Weights of a small transformer language model: rotary positions.
Each number is 128 + 32 x the weight over its row's rms, rounded and kept within 0 to 255. Layers, rows and columns count from 0. Numbers have three digits each. The size before them is the row's rms in percent of the matrix's.

# up: layer 5 MLP up, 1024x256, rms 0.114, rows 378-404, columns 0-255
# down: layer 5 MLP down (transposed), 1024x256, rms 0.107, rows 378-404, columns 0-255
up378 099:120089147123157090135132129161114100092133127143120172100220166137154156135081140121122049123074080134177121135133123167120110155142091117168076136120106096111118093117080142145151181138057116160108138135143183155090145150141161120131131115170100083177120152119058130178097132119119135107184063155117111119133143075066128178127224130128150117192088162120108121157125090114087153061092102147156119106154111140147138168109089156149126098112140145120105176155126128153127148114116055176125088127118119104107123167129093158159163144144096045093154105197136110159144127180141077075113115132130075142114108155122109196135146109131096165069130163189086168090139077153200149120116171125088128109078126130120115145173093177165098214120168167106179062114125113158140147160139135
down378 100:165051155068090129192126216129124092118112132110089168073111167135131145161077110121127167175203107116123112099125163138151108166076154142113118146091104070090107152185192109135162115136169167096152107114182092097126150146144148181180161147107180120118116156101158160138147102145125113109051144092110134088134107091081037150134067127160108112181119149113112127149117134194115137129149202136155141128089074171126183132136118116121126150125172081179129158137126099151118136103118149132162113165092169104172175186114116142138092147135097076125163130082153120143122128132121124146125133113134110134147108137092173179144084152111164105093082122143124142135166098147194093132068193138225097105080115069104127084131107116124176153132187188149102109095094098156104112134104159
up379 108:073024108103153076139123111131179093121180123149153120103154088158127095098074116129127189120109150093146164035157102110112193096182145102134149131113112143149113112137107106133102129068135134099140147114173121170096116173150151130171101151085194090046133121116128114087110098087125176145152091093108122119121134133161100098161212109120134119103143111125094123115106123156155141168110061081109077153120080162130117106135122121140107095165086160137143129087106108053096153085103123121135123108070109142155181094082115129089149107112191172072155129055110090181131062154147109093083105120141179166167159123123155118158124154122169133077101143115105142169135098104203120163130132175114132156128187155113080121168112200110069113176141115128112182146072158128125121147093153
down379 104:144151094146113143115156061148083095113139135101148138133162122171138114141133141118127127145156083075141123120145092182100167089067120140147144112098162167142115092174142164139105142099131086120100147198123136151144136135135114112101253147143129133087141124134104122067087113144181078179110117175117130130105144094167168099108137154122120152105119038179145085127116111168124121103087141141085158102137161147174126139138142160061158087114154207180130101092136108147118110176182093112165098122165203150160133141109118155121107164126111098104080121160158140135095103197107096128161197155219116134135131115137106192091093129150148086134127134122184120142146192104100175052094102185088149180135081166173105116066151147102114118132135106135176163125122144202193152153128115
up380 102:098160124090109204135143212120114054124082127126109078136164131135127173118104138142216151140112164145166118140131124138154148138149105127185136085135119133123109171172141138077113094068168189142145091133120135105124052169129108117202130150093108130178137126141071184122147143185100153113141129086093142125111085148139135121110185153136168098153165146107137135150106108129080126147131122095115123161157125122119139099155159143172147071105035124146124132137134091065115147149104101066117122124108127160125082066110119092115132166119227099075167080107163152115120108173070172115088128122187130169169122125125111129175135154123131127098063111110137120147161152143171116162072125150170145150121133143123066080189079113069166182111138096177133200137103187114061150116103130
down380 100:136109110111093104209145118137118185094128090151144118137095112131077118125160107157139118130127088084142161114208101102100151104137057155132162094124123144122139147116120088156086149074136114086139237158154183163078089114137122111116112158089151077183113104144102092130085189110158153132152068114141154106151097101101087067171119108076099158099139118049135096118124128111120114139136138130150185140159135150151096097153099080056153099133072162156154163136102104126169137145149112128123094095138126089084122141124156151112105102217199106101068095183167162072185093138196093147100110148131155140080187150121156131143119188140161137152107112148162133140132097106140143148139110075091149188138150130177110127154143125142084095063166139126117083128071101168196159160111138
up381 083:138069106166147120081161157166148107136163126171131096157119067140145147147133101161134105135076143093103181075138153127053066128131122150126111134112092190159105147095108129105109145099129184135140170093135126150120133143099194181093030059114132179142137124116173139084160112090160063171111111150152123150149112110116119110080103149084089159136102141113135148169150104114111083138129137173053149125140125164081108150151143121116088130090077134096159184113085125140109083135195115099169053126147117127148134105081152172213108088118141137114148139131067110107169129172155122090153093111119128154124158148199085159116164068142103150100119185105115115103198086084167133090072172159175110179070144095121111143159095094169130086172132145115127174169144139139108065150130106
down381 089:114169124143160140102126149116132145188081116072147126129130181119163100119141097109165072127094099119063104148045135096104099117130095091177127107133026127133115152121101160122149148146129143181140184125081116140074167090115136169181156132148113120142130154085087123105158118141152072119120201154145125155150078118135139191117087144101060111136122141154150059113110159149123101164099114134107201115163156098122053053192116133067093085111121126103124079134115088153103124126199175072085158131194164156096161088121114141128110100109173164159111099148146107074143075159129151139103097120089084151153142103133068185110104173141120155150114168121155081091126164151091139102161087134135118143140120079088137159165163117162105134106121145161169208121109147134053127118121094
up382 101:122148124162057094100141145141127096092139135134148099138164097173125147116110125126112142097101119102184203125148154133157125158082103181134110087209131150152172127126129020101132092047113140157124112120173142164090087090132094144166078069114178154158105146134079114089168155126187099118168103168136110130108178093103113145153186126112093102159142146131174088109111130158108166111102151135190122124192122127106140210099142145104090065152085128124109148120080169121129122135170095130068080156187141174126149147110161142114065109149133070094128148181178025179104111129108174141181164091131149135136100149116163130128133171116137119149127121084176193145139179132095151089124161149126171185155081151133098168110093149142129140158104184110145119128125166169103143150145103
down382 104:103149144187117095191114175089151161154099140086172136115120160105111143114196036123081150124169093154170140160180137171136129120121163114053111132104130136128162168146144166108144074158099142158101078110089149144094168097161097136151137086087126062173148097121126125113166132157152146099129063088140097122059090141127109190108125104123088125147127058110091098124072113169149126157068073115109093048165105116163121170048107134121124086123100137055004172109110175113133156161120155091126086124123089068138136109112131122089145142091165126119119184165214133139082138125086125108151150145146167112113100155202097144141168139117096154120127126132180112111126114149159126134117117127105085169167144122090110140131094179134110165152088112097139124147082139116110101109143121
up383 103:146131181110117113164134094126089129096131154140093101091178119179115103080113146156148107078138168111114104107161104113060071133162159092025137092179155143122098151077149120091107175172179096138174102199134124150154094145039146149116100046087140085141153116141109140136143088122165168139086108143114183152115134142104082137068102131151113148158190171115132086144093172169083049147126102149093120136154154125162136110134108167173105065125137176157162101134152117115143130144098091142138162108145087123138136163117133187158164150135187076141162105117162109176059093140143121159163116103107114134163140110147121147117165197158091131109132061135101131102076149125131101067127117113156059182151069130100133135107132154164062150131131159083120147118122164164100087118078081
down383 109:133092164131121135127122069100133124152128165127153096148141096123096185100136120118160149105171106136219161125145099124158135140138148132098101098116098159115149059094115140181132158165143144145094014109124127116161160189095161135083149159098135100100098143151145092123129096127168185148098108129201165133113094211070123182121154072083102093163117138139088148170161143173147123154064111098114094122175072112142155117078097116116114100092161115097119140128084052073072115156150051085100093036178100143139150170152105146214164160109126126120145105112087167124152143142145112065149130156102138105128147146092158157180065096118136119221177167111128170136120110105110096101144080143128128155119129121093190114144159128137172120126145103145131126154117116102106158124161150
up384 106:104127104167158169138104168134108144113160143128089125154185141155168123116105143119113141107110116106136111152155093135125158184162080089122101147096113110102051120104112101125120173154114167107164139113146126087145185155111095122190135101133171053104105140101067103173121087117125079155118163079126205102145152157052171162118134139101135159149185120071079178125157141118078089114126128135103058184123130201149137131099133166102110135137078160067114132147103173134110182111176179113161110157155046134122178068100131088145116093161151118118150091123119137121112132114135124036139137099148071111181154178170107203104200171131165104073156110104173163093142130133132116155156184125141097163157120115101127126139086120132076121110104171113213159163111108123132113130063127
down384 104:128145088176117126146059140104120132167121138080135145162097133124088144107138127112122145149160080118139142118126113191118170082134081137096084146142100084133140165176116106188146103081051112147154143071144120124097137123179082097078159140144119170096109076109131076106105101125121119180121149139135123089107111162208138104084178141148131141114120112085099109103130093136168132124164158141077132073154141123103100057108106132013101115149142146109162116093077098157203068112103078155071139100136168141093136079093182097115126145100140145168183141165107136100104136059124168134119082046117165105159157130164167083092162123127169107091120135184130117092080149114136135089207146099117137154096086119173114156120138126050068103121116085182148161094132132150096106104093138
up385 103:133080168127081149139134151144104136101108114166122076158167146134128125109112110120067078108121147129145111187129174129108085120150133132120054125146098154106121087139171112125096147150100172187116133161127087145134098099126114123081124026101118061164098153150153166143132135138120075183132100147166102123159113153139152140115106128128108067130191113111084092128090152185073207107139107164123156094112172131162141105139193110129053167133101125107122105144165170116155110156101093156127170179199111088104135065123137155208146196145169121086127145158163108179081113100149182129028123167165109125104102121095174073112161084122136169153116167110146090104098120105131068062114169135102122123086106121111099133083089185132088091172128129090143119154117162133156098103106078
down385 100:121107176108108216098119153117168109136071141149112147127068157126130148118135089083145152141105165041132139120084160095093123163147155127103143145142132120131134083086135119168095176139135106112187134112093135111113126182171129143105092166089135129103091144112121153128049135131087192131084163165085059106158198174083114183122079162156072155149128143143093116180122121169119114109154144081172182127137050126083166114087181123143157167144130133106137119129112144130150093088137085185075099152100112159154163126125067185183102125066122095162149176094146139091035195123124178129106104114094159140098122169146170192112107146104122111148111190121133165152114154131142121162168093139139131125115137124125078148127193097102126154139156159112089100191163129054145156127101127
up386 092:147124099101086137136142121111141126086080084118086081110123167124144202078148135137128154124099165126126141118131172079112132143129115180183134128179131128131081123092131158163144138130117160157150125130164124115095060116167099113113123165163168073215127153106035166154164129099117149169093159124145146133104136119112117108106195126099226133105154117080101135125061095181168115115145165101113163106178146136151176109215162114140153128120175173125160181148166115137131118164152164112108099116146076128134115105114166169107095053088107123128165120171136139121130136122084109152084188135139137148083096077144086160189173093135108152147125132147125084057096100017133131102122166217079150153098091143077077116126128098154144108102127144144132162136083151118086144098095109
down386 093:098095143121163153113120166099160133108144078058106123108096112125123135156101132090146168154129097118054114136062236117126095166124173127128125099133118124132121099106162108142186081100086083154169119115106134178170172114146075173129124095129121222130118099090124137065119133118132095093168142189084107131095145128166181123119162145152121130142090097085080164146093170096086167149090069084157150129122098115106121125143117122171097115118134079093154121086124139116129105092178135108149118173094101097095184091089132163132115136200143163136130174136174134103148091064088154150111138081132081170134103174050068117158140108120160118153135092176140095114120119145098112137158118087187149121184058137156109095075098131158108123153049089094104172130078116117121200161110122
up387 108:113131077172126133095131102117150095019124106123079082173166127133132113088139119133127135177091127099188148145146126132112095151098076144185115099083158086088137151088132171106123090102104157112124162103162223144127148154092136220122142165129086155168127069155147162079141087157123123124178142082123141152165086111091104157151117096076214095096154137124152168088144112146105163163121130087108115160118162107169121140124086141114155117165104153133145123138157089085134110111148092072086128169159112089173166101104155147131134075115120167107073104131118135106158146190087131122124146183089175193139142149094101139195111156149103148070138145099120107177090113149128148160112130172139178148159128145200201048094143134152102121138118151098099197173158077164131123119116144
down387 110:111150133142168137115169133096135058101160166046126203061143168171094073159133130135110112168126087116152134102187090094139152112169124129154130122135101079090076150097146118153166115149063141181093065143144126113103141150124121153153092154103149154083115138143119159107158120152126149106123085212138116108143202080145127068139118074138106123077133105102144097113091044103163091163143100152183121096097116178117141116185095140104133127120064122129109108115134170118134159135079099184067189142131083082184145090121158123124148140063123104190056092141109157162111173097151110111149100109169116136080190196156143143134122103150128113120075138140088077098109130159137180062149113124118087120088065120185143125124114118175085132135110173121156121121125147081122100142149133
up388 094:144114116175091113154170100194164098157140152232156095069100122130077132144144143174097155127093141165088102114170104071082125166127133123117055084100127132115103115148155141190124124132105118193162101094159083090181070195128118123186036148141132141133159129187093145148140126127137097127097062117094138161149156062174145135104131116111103138116200188137089156121144118167122154154166091158110093148150152181133140128072114180107115178106124073121144156171144135110103178163156078135128114143117109087148151074087151099109167091101117145159095136104089120169139168109142129109143126121181093122180089120176136116071176072138125103111082094142128127089116146127121141138147119180149103172128146139111094133169079102222126117188125129105159124123187118102144109077137138
down388 099:079132118119157168063164147119109143120151146151094146143213108148156091105146143071147080083148099166094139180083120119143149157127212141135115168164062129115185138127094115136151184129083131129154116156144116170150104127121137161090163154138183125094098079149150077136165186155126122090125117106140142119161151139155144102049182123168115080145173157169155079121135143101139185142162091074100111134159116123157098048148103139133137133122162111103180154093186137118156177079090148133170145154123160155068069134129132121122147180147163148139135116135124143140134081105114172138109094079144132090137143148089122094138165072139149143130160111138124109149142191154125115117181051153131124114094135098040112094090177183113143106074117150205176205089090123055134114145143130
up389 096:156127114130078148114120175126139077116058111146122071105129116162134139154107113161139117158148067155105101151114150141117144125135125118146118151107140162107095121081167122104030132101113166150129125188106101168171089127111145135148133096201109016177032155146152142113137099116131092092158095129131123065078154119169110098089070150071168157123156124142116187057138137155112156097147098139115121104129095106097189147151135082099120106152139135151204135175145127152132094130163073080139130129160162081194097121139094055111073098139197119170123122126165144156109093133131183148125128192142086117116092113083118124171176108131158176118155151093140117112109146063151112122101064133087148096097127138128141146106133144171133154109164102117128085151121095078148170150028142
down389 096:095096098139156121133075172149123093131122105135244155072091132088171100123109118086098129120069090156148097108075174130143100108136041130175112138163069108162126100089169111173102152123068094162096108125124088114142161116170124135130131142113087156140085128127150123161139132131096163121084161092036138128178070125185130164142066167131126132190135114143125052080113142128120173119114164109144149105059159144109145122128141136137148121211147159077175099105148169165095125137150194141151163163106128131161124128193114189151094183180124086156155167124172157135142150134132075128092123135123089112086173137108109083104139175140119092141070119135131098117178147082126150088117137117174143122095112168126120132173098138119136189070178141100074114143123137094188146103121169
up390 101:124096032117161135158138208105091124137137139119131091133138096152122120111095120077170113104152131104132087109157169070101168158165124107112125131141136146112153071106138116132109125100145157181152178092189161143075068152081112158139032122111181129132168141168074140200110089128124126160186138106093126132123140130165119095113112152063126134150100208157110128118154107142102137176134086138132065135181097108137096168101143128168078099173132142156121123117156203147073157092118158150100114081113108148115097114100159099186120164160108158153180129111165060139128111128106126130183127105109186160143112106126137194082145130144123109128123090166094093089134089124105115198145140193092085107108181171138157148120077140156111159162093158089173106123082156117149066159047116
down390 099:095109154116110143107105157126143180172114159113104148142116144166099096124215119127129101142157083113185107200068158167118199142149121142170150153126093078104189160163101187132134183118117163077186124193103106111140127159121096119163122138128149125126114140106147143134104179187105167072148112111105099096093136132117186098096117142092149144132120105135180122068122103116120094146099040100168118125104103164132061117174131080132130121158230100098098097086083135097153146136165137112109149127133175166140087124105126148123122074132087142123135133148129150110116204093114176064126106108109130104097121123141110177163094080196129116117108166142123175136087097136168107096043074039163115122162135148198119149114166143100159132120117114159154125117064109148122103158059106
up391 093:095089131131099089126134162128084122103075090129064099153133159136176125124118143099097120108096090152194155120124151033110090108137079117164109128196144107140142114191165094141121114144148091188172081077103110153101120112030136153138169108098145147116138089167099142106124132155114061157179152151101110202150121143128178109154122111105131158088129134141078152092102091129092132177169101070077116177155145138142111168126138116038113102065141099120120109121130169097135141165120089127127158092123124126109132126113155136142095074056110137132122088067155103096135183118048226104082173166171122116153111080135137131174163125127150164124148098095187126090128130132140138168130115165101142158119118141134108133104147161168161162155181167141183110144176158177146127120055159
down391 093:132178132185130110124167096078113157171147181069145213196156077176064113096159134132149056155134110117187171238117138170104183118170111142203098107080117164136170133100117106160143122138101152109155156144149117098043098103126132199129138118098154150138134133157133124139098111086104137141172149136112114129156117172150170137109114176156124140139120082110158085151071154090133140129144079098165153194122098160144109121159168126107151097122074134127191111097087155092126133125160137115134117109191151103119139130122117169155073188114097158164105137134118123121175098097089103126098115119122107105078085122173143192149107110091082158182186163175199106103138132118144161156150139107151144116146161096157133137095136113054177099132107126104158179087142133132142072153084144
up392 094:155109114166069132123102136135098092058155099152080092145155145175116146066114150081107131149139174112073151171133091129163076168136094145130130112147162092153145104146127142105111088132175162110103103132123051137115141130071213117140174165145105126199145154115171132137127149153091095133132095159124143135091119135090128092134130075049179063142161100079121123107088154154074097111204101079130104165124120134136149138154149092209159129109168131121170114091120116130136121121130111083100135154168116107106129103144139130090139129147137110151102027165137156113126162180136147139089140127153159133106141121144163109175155084113179092156157138079144207202140123118161130106120102133135186145147192152223084084150153137171100203100165137170166143140125083172097176112117158
down392 095:120122189139137122061162138122158130151087171148111160182097123103079164045145130127190133183152144119133122111124146147141137120100139174134143064106079163152140155084169115114133153107112129089101159130127088136092155149084126075127171121147098156124098135081126041137156118177094089151141116128078106104140067130166145152139134172109133075178135122164081127100118093125111148137084093050092094107081028160167189123147137126097133087135075125132109129168095073103144130141197116124141085125173131129147111174148111183138185181149160080065118139169057155100141165117151117154105166208152157074090093118156088098105140104101102147144095140135089121163143112080188146117141102136132086178117094123127108101119108096125172149118123145105089167072115079134093139075141177
up393 106:117070100179126106052109129180139169059131152129086101084205118133155149119125103117104108111114135102129065119133170148158122126127136104110152104077129096167081115135083114134134147119085166135144150090134180069150155145123099202141171123114136082138125138102107116144078131093132073155137160155126151189140111147131152187127187128114149142124116176178120180087153117133138178100104077124169141115146131165119142116148124122146070162174111169121093131144146110155101180151147135039120108142073139100185160157138065127174147096133144180080114144156102111140061190107176141076127107166138104122118124131103199121094150126108079129083106136150202161138149067116097146172158201164126145111098169191146117162153125122105107112147156151115182133215163090132118156193109073
down393 103:128157163149143145082115136162164134065055151090137137125128090105082129128097126103107150152182147099098057107133147072147136139125155105168160065141125141114150083121105201122108149169098162138203136023124082064112119119133127147128151130110098166138110136128071158132102116065149184148118118058099119082199048125170117148126143080148118122118168108107096111133126084187119139178133084178108124162100128132074086109132151128114112063119134162142125004161136123131106125168147147035135141114136117147121111106154140162106160149083127128126111146081123151129113115068109074195099112138097112126102151161145100093111074127099101097131145128112153181137136146125111098132115115145073127110097158075120129162131140166117125116121135116126128116169215073076162097152092185
up394 104:075138170155144090120152116137123145125119075205089093128111170131138141125121162140087081132140171127089096089137094143098091171097148126087088113087120088131109102141154083167128090124183152135104144137143133148167126154054110124121132093134166152192081139101137105118163083147136107139153101107124087111118179118122154145172108178125184127108134150155120232118083105136158180140155105101123180082145115146112186107158144162093118107125156108128188112143169168153149147176092071144092138112139059102113143097060136085140053111166102120194124092120080145119186118124088138130165115170157129123141086097130069097158104072090111019126081154174147099110112066105164107111114196143161146139134166133136163097199126107177144185140141143137129125169151070119086099099130149
down394 101:093193160170155112083124169128149155155101078090070136156161114152120136099108095051108129126173144079104137119117145165152110099077170154108118201122143152134119178102187138171076110171139160170108114099160109099178109166111150104143107117154131064113179138120091072218137159162141116116082129189109115105181133118091134146120146136147071078087137075159126155100168174079145119179085150085145132141126185145109164120100038158117105092166120140122106117099139122098138143166115104131118225107141116087108165156100099144123136119134183131138150160132101157151118143097158130079158070163083166130123194124115135115104105096130160153080113126122080096121086097158143065094182100111133092072113132171105127146170133122131132177152193121115150124140197151107149162106087065
up395 112:149084167143118116113114127096097081096143103134100176124170170136134068134098101092105139128130163135131144150132172157118102123118111123160135147163151091144131089120119061086140079127129123131151148111103114181118079109120109127109155132119131164102134092082150101109121146182129074119129129132171139160069142131195125063128111108118127116188148117127075091089130117109101095110140100117144141117099194142113173117149063106144098179093137100130151177154133211071105081137108134100162117177113079024202152038092111158127102137138090124101062134122103151156144148185130159127132155170167175164078096172140127199162157049080124028114147150131117131090096096135182127140108189100191140089107187105147094111095128095119123138122154142091144179185090143146131138136080123
down395 106:141113124146155189136094191172179151133128107103119146168117109120156142142103167156130163098196145110080201123090133160109137115123120117067160139115135135127138101163115100154170184144141117076073144168142069135088130118130157069181095065149160100089104100162126084124123140102121128155077108116184129109100118156133139122171104144106139112080107146120061118076119184186109138173108118145142089122095078156136104091095074156111168120119096076096172138080128090087125099144129146160148141102138154178042193166090110130126090120170187055166103133123084144171188058127170084146114066096056135125198166118106097145134125145065155116080184086101108087143127122147081125104177128151101156160125127178120130144095146097128122182172154142092113121151146092141153158145130138
up396 098:123128127165103069135122108188137137131166131103125152106124107119179126119065107149125134099081080123180133151133188080136119142128108080104115145175125092117129024144095090124146158092157170134155096176123128111109141162126166164151122141103127109130147122099122126156136144097159136135092169106133184206133124122115101086221135141057149167125162135064101197052170128136143138153094100113152143169099148188101153238115104121141159193096128113116199159134125112158152139133130081120120106136148138112146133129149150140159133117122102162157085115159136131101141117188089162127181161116153148138128119149139131146124123113019141047132043125126150149148148145134115086115114143116188113181115102150149149122164119087139065153139161169127223127168121056126156165178121130
down396 098:090134091160139132099140160104162155145149111127100155131128123108141130134114132095178064094139086088116082165077145082130160105133157094000177189093104102092194126128148112160189129097138153111165158140128109091102155030080142149117114129168136100153073135123131138155133120115183127141135122084144140156110078112156147156120101158152114104138156123163077111108114144112119165083115057105155170163135128106087114111114124119116123052105157115110149122103098139151141148132111102136112108163184209091143125103177142181119107194134187133148159126183146122080179118110090149134135163117127112065142090094141096129074142105107198118154113116136106035137136200148129119078095183093089102160114048099093114130139165184132106113147119144068120147108097133150137110119176086
up397 092:089108133148142129161132125097142149136093101153144115127235108138127150148135139105172115093108116116180168047146142104164067144120083144148158161144136158157123092190109101152139101087184145178117166128120116110161121111153122154091086142136162139113136176162117097172115126140124132162129107134153205107140125137067064123190139121141122174111168123152101085106093091160172122111147104121163162129110100152161160099189108116138144102144107206114134168112135137134086124067173114132144090201190140106119119135109185143165132107091112136140125104124157070196156101153166107170145242156122146136134109130177111101159189077097043104126063154120114156151091070113145138122065146146130140150080067116122091147113088144100108135160104151126175146169044161115120163085148137
down397 096:154119118094110098129157150167125123108133139204110104095104038095081076137099106139128172136103150161223129124149162126108112098145125152128065129147144138201104086128150113112102149141198095156089154098122127140115134068130141103158147091180155147189149084069133108137097113113083150115124100119156167107155120036127149122153130159120224172172096126166131165135158167173129147159187124169100093180138082082128157100115107096192122077100089102121099171099109107159074161101185150122171116121124109174148152097168120149126129157084104086077108110125145109160084164111086091106144113179139096123059140119044120112124086048091103136122067118136151117157112180086119163127151157108125183141097140143146112132152105124134078129125115141172170129123166128104158164173098126
up398 087:159106121114114107063124060085070077141124118132095100130205119146108128116073097148105114112148132093138110123162097162160104181108140139094103115128147080153146143154146113126142127136148087081111180119152136104149063191158099165076081160119139128129129059139167219144126148120188152166139167110102121122101120124131068070182122113107146108153122116130112139144089098112082115163157143166141079127120138159157111149130107126175052120147120181133116131122116141144108170103175105138103129146146136127210132117109125158050168108142146123148163142174168080147141111166122130094125139115201146193133164229118182093155182119128115059159104129116125167115094095154182133161151124115152138151160129168143154127089072067101129130076111132155153134149215157105135027162133094
down398 090:077153181135082134139127136120087116191110140116055168034135134126141146115145113122174135139129075163146118186088151155125111112138170089109129127081074136144165097123090097176222161119144126079112145146137116080178143140115114220108153164164164161124159090154163090109128121114141176143078117128089107083109106147141187142185146090140174092122116169109185152166055123087126092187093124089131152102070078174089126133160132118161137151163175134088101166120115142091132149122120140135137174147192132093141129088171141181080149086130181109140183132121157161104172093134094150158130120128182120093165123134072142178177092127108097110168159107082135147155118086147149118133188115126156129129096060138120112087136129166152137143073100110142159103129190130171140090089135180
up399 102:136163087149092134173164107084185112084114125108114123169110140155160092144075206133108127124110132128129173137150088067138121128115068160076113152107139055152084138089182162147140096099183129132105140158184125179088111180099087146111133087169127126179158131112122151137135152218159162121148114136153188102097186052177109064102170107098125161145130096131147108060118121109113096129200101130043110114112128143147131151130142123112153130100123115092178141171181142143134173114137159106121096111130098158142125095067128092132090149103154155196106069075151143109079113136122156139135166143151138157087126122177170115118110149102091135146099127139214151162090102109121127119111165138179160173095134075092125050149146061127164133094130191153162193113129136094142125163115154
down399 105:096187131152153213104199150102143201132084236118134110104173116094155110064133138071137079156136079169121079156152101172124200128156119168088083149134155137124149237135180153128173143125105174119135191164110122181105148136150166154070194150137110131161175146156148107115125118133136087131157133105152179118073164104141132135102124157109050125090154113146169087209104107122121123175108131120119121162190077068133123168113155112115097087171146098117127173121157114099118112134169110126159099108104109161114147122116151118103102130087199160106105130164138144154138122105126120107159109156151107103152122140083148136124120125122122128188146171123159115171093178182118107127127150157119141089099180108104100160185136154135059101178124144100138130089171141076119121145088151
up400 090:067138125132172118140127120132114136133129143151193159134147106130142122151168137130093140108066084124182137119136129039061138091086099112111096163158154142131145154139174131150145176123108115144149106060136165112146108203104084152147098104131104180135144131165098098082113085125166115139107083122164169140079168127118119122143113144138099170100149178111116152113095158155128081150121159191145161168096130119203113135139152167068147136128148102145149168157119147099107077135101047178189133126205141126130121108097169105125109126181160105144122127124176098132114159062126116120226096102106120175169110088122180162075123179102118084121173116169182153107088203129104071162122147155102130124148079123135126171160158154137132075197135214130172114103091098099100145126079086
down400 095:141108144129126098102144201135116101134188114093095125157104157105082195075079142113166136159126164123122211103097144143175133130142115121077109139107164132107091116116117056125085125162166134074118228145083122149120102131113120112058172107155146116146117094094102141165078143086051142096115183148151134099083105134111155134140145062121158126109100087148113181168147110141127091107143123111158129107082077083102120110133104105184141111120118165102095125088121111146157149115157129128125102105111144209118129164219171151163135201113167088107167104121081154069113111159134160149079124093155140081127108108150133114141145062165136111102117105136105140139073094164130122150151134072133132187088119106111113092111129134162218118090056107182153162162132105156137093116058184
up401 107:120139150148133140135114137115093035055107087144145150084091146119171147113081124120143127132109119073119101140134115063030157133139138113097088081146108118149156128146136151115082083089156179145115163105131185115174129152145105140123064154167106161117142191077103161141137086078117137094082118116126111095133115120094157141169124121171111117107110145143114157126060128157156181140162163110156129199073086119109145124126090061084135134149169101190125162147124151145128167151074132130131099134149117148152137089098074157144116092098114071177112151112153130143130163129114155132136101131138118174126145169134136141155116071113092088146055127164159196099134156119194138146122188181101081092019169141092073085178171094135167154163116123119182200165114130105161155175123115
down401 105:133153123184131107122121115084145064084149134128162103117104111063150117137151124084044151166120142095067121155121101122104160091126114146177151128184134117093126173132100132124116138089166075101138130117164155139160127168171114137095147177060159115174146149095107129162119177123153079149108099150193149093108152126121161153178105159167085150082154110187135076100126166073174159122137129142113134116073058094143105107142164150091118136142141114074147066206075135109159154075177137137148113120154132092139103120181150123148110125132131123161056130174129100115175176130062150108130101157054064114086132102113154182102098129097145093160170107196151138134102173201122177133149151195166103132119191113093130138094159153107114065105105177121145094122109136157181115104117081
up402 102:102148125091085133075128154122089112106102134175115089089122158163158094120126099089179140164112167109150147094121133141110025151145126172084132098168112154090137120123127118089035060100193100140114151127178162087104072158088140171146138151082121116109115113098184145127134124128109127192152104125110129113137122106109138125116092163124122141157185148151154140052124120152107145128072065120073136084142096136142139164130130150165147078138104129150108115110144119117105200130179079180148176143141161177110097110158161128184126158114145087101101132176153150096095226156106103149179111120155164090143127090168185101168181096126127131121079163139128113088169099109135088098085113166157131174144168180169106135147142169202175132166170115125166145121102142203140100103080069
down402 104:137172092090143086117159128125162108101119185074099103102099147116148173111143107123176128112174122118120136100126106140099100115115160139094144150127084120104101136110092164125146160096132099151070062080154158219164166124148154185163128134115124120101145130075152058149083109196160130106102093195092161097154182111059114104131100140072103096154095137130152162193171087113194120178123165092143103068188122127174153132132073193090169147172140166127161092103129108130123116115140098117179139105163125113106114090079185133124106141147097126127152158126119156148152111153128132119118114125161126122109148103179106100090066134127106110139077128110137092134116146141164117122184081130156098089147188065124090179145159088151143063073204114119145127102166074134212089197110124
up403 087:105134101128122178111191130129126110100134152104123131148135128138131146115104086088138144100137160131195129135163114133170139163133111131098083134136140114141116146106107099118087118122128136159152095165173140171083129138078125123171082106113174175118148107061155131077105046148143100071158104136179094130133140125109131148120109119100123082096131141115139140090130082143135162111141141108086123133114137212080115168113169123154147177108075158152146121073101155073127123069129142054122167104113159166118138097077023166105138166124106173056069087114144121099138179143089139101146122158148072098116128096086114095225142097087116165136094099127118176137170103063150072122083136114116126148122193191167135149144032095124112105121119124207166090169112158101176169175078120
down403 091:090116170110096143087167138152142075142119144150177216123158126121184119137128151100153101073190149144126131134170128127197193102211088173073141101085068113091101114107123105148146160096163148113143117156111093122118191078127121082134163171141141129135146098157092152159199151134142184146112121114163114139122111083088160112118144150138110119177188121103141134118114168090134154148104113038170180112097113155151112091154136154104160098128126132091155118144122131115138111135090087121141124099085144180119146186111164127096182208083203128115089128117153165109168070137129089161046095170133145067118152081091076129111055121135150104124091095136124120089113155130085037129087156090113160132157141073130125123144135160130158124101106099104123152087089107135130098084068143
up404 100:139131093139113128139145144141037089105140153136113113065152107173129163127118153144125129096044107155167110085132139138115170081151112098161118108158160147173173151116148111077150139122147112089164061065230173095177119132137099113114108146093175112128086147149137183128106074121149122130172063158093115114087160103059152061106136181132123117071133139195147119183114137165102124081150079201087155180188093120123128139098113160177039068146152142109112129133148145130125150164110139124103109181161132117124142150139149128137091108124134143091119141113218115148102107183142215128110136108116121156095065127111105124118191210174132043125136090155173121132105175124138123166109124125114174140098121129148119158156163134111098161089135084130117148112119130133134089107135106
down404 104:118086146096138137188159140125094087195089176131122179108053172100108125111150068136127157156102144184109164161160087131155127110154100103077152162092088140106177130094122080146138149192158170088139151100136132110159089093142167121096158149117126154126146132174158153180192135152137155114099143063101146104127170099067085088081087120099199133074186098194177130164106161113137116183119123088036119132157106131145111106134110113143156157140096087163177142134155127093148108078138142091147085102096111162146116122200175178083126122113123089126119123088112114147108115140165115081153115150142120179102142132101075086155087123060099123143127158113149144106126155107124108176111110151106132107106122141095088055162114146106171142154110164124144151201115170099186117136048188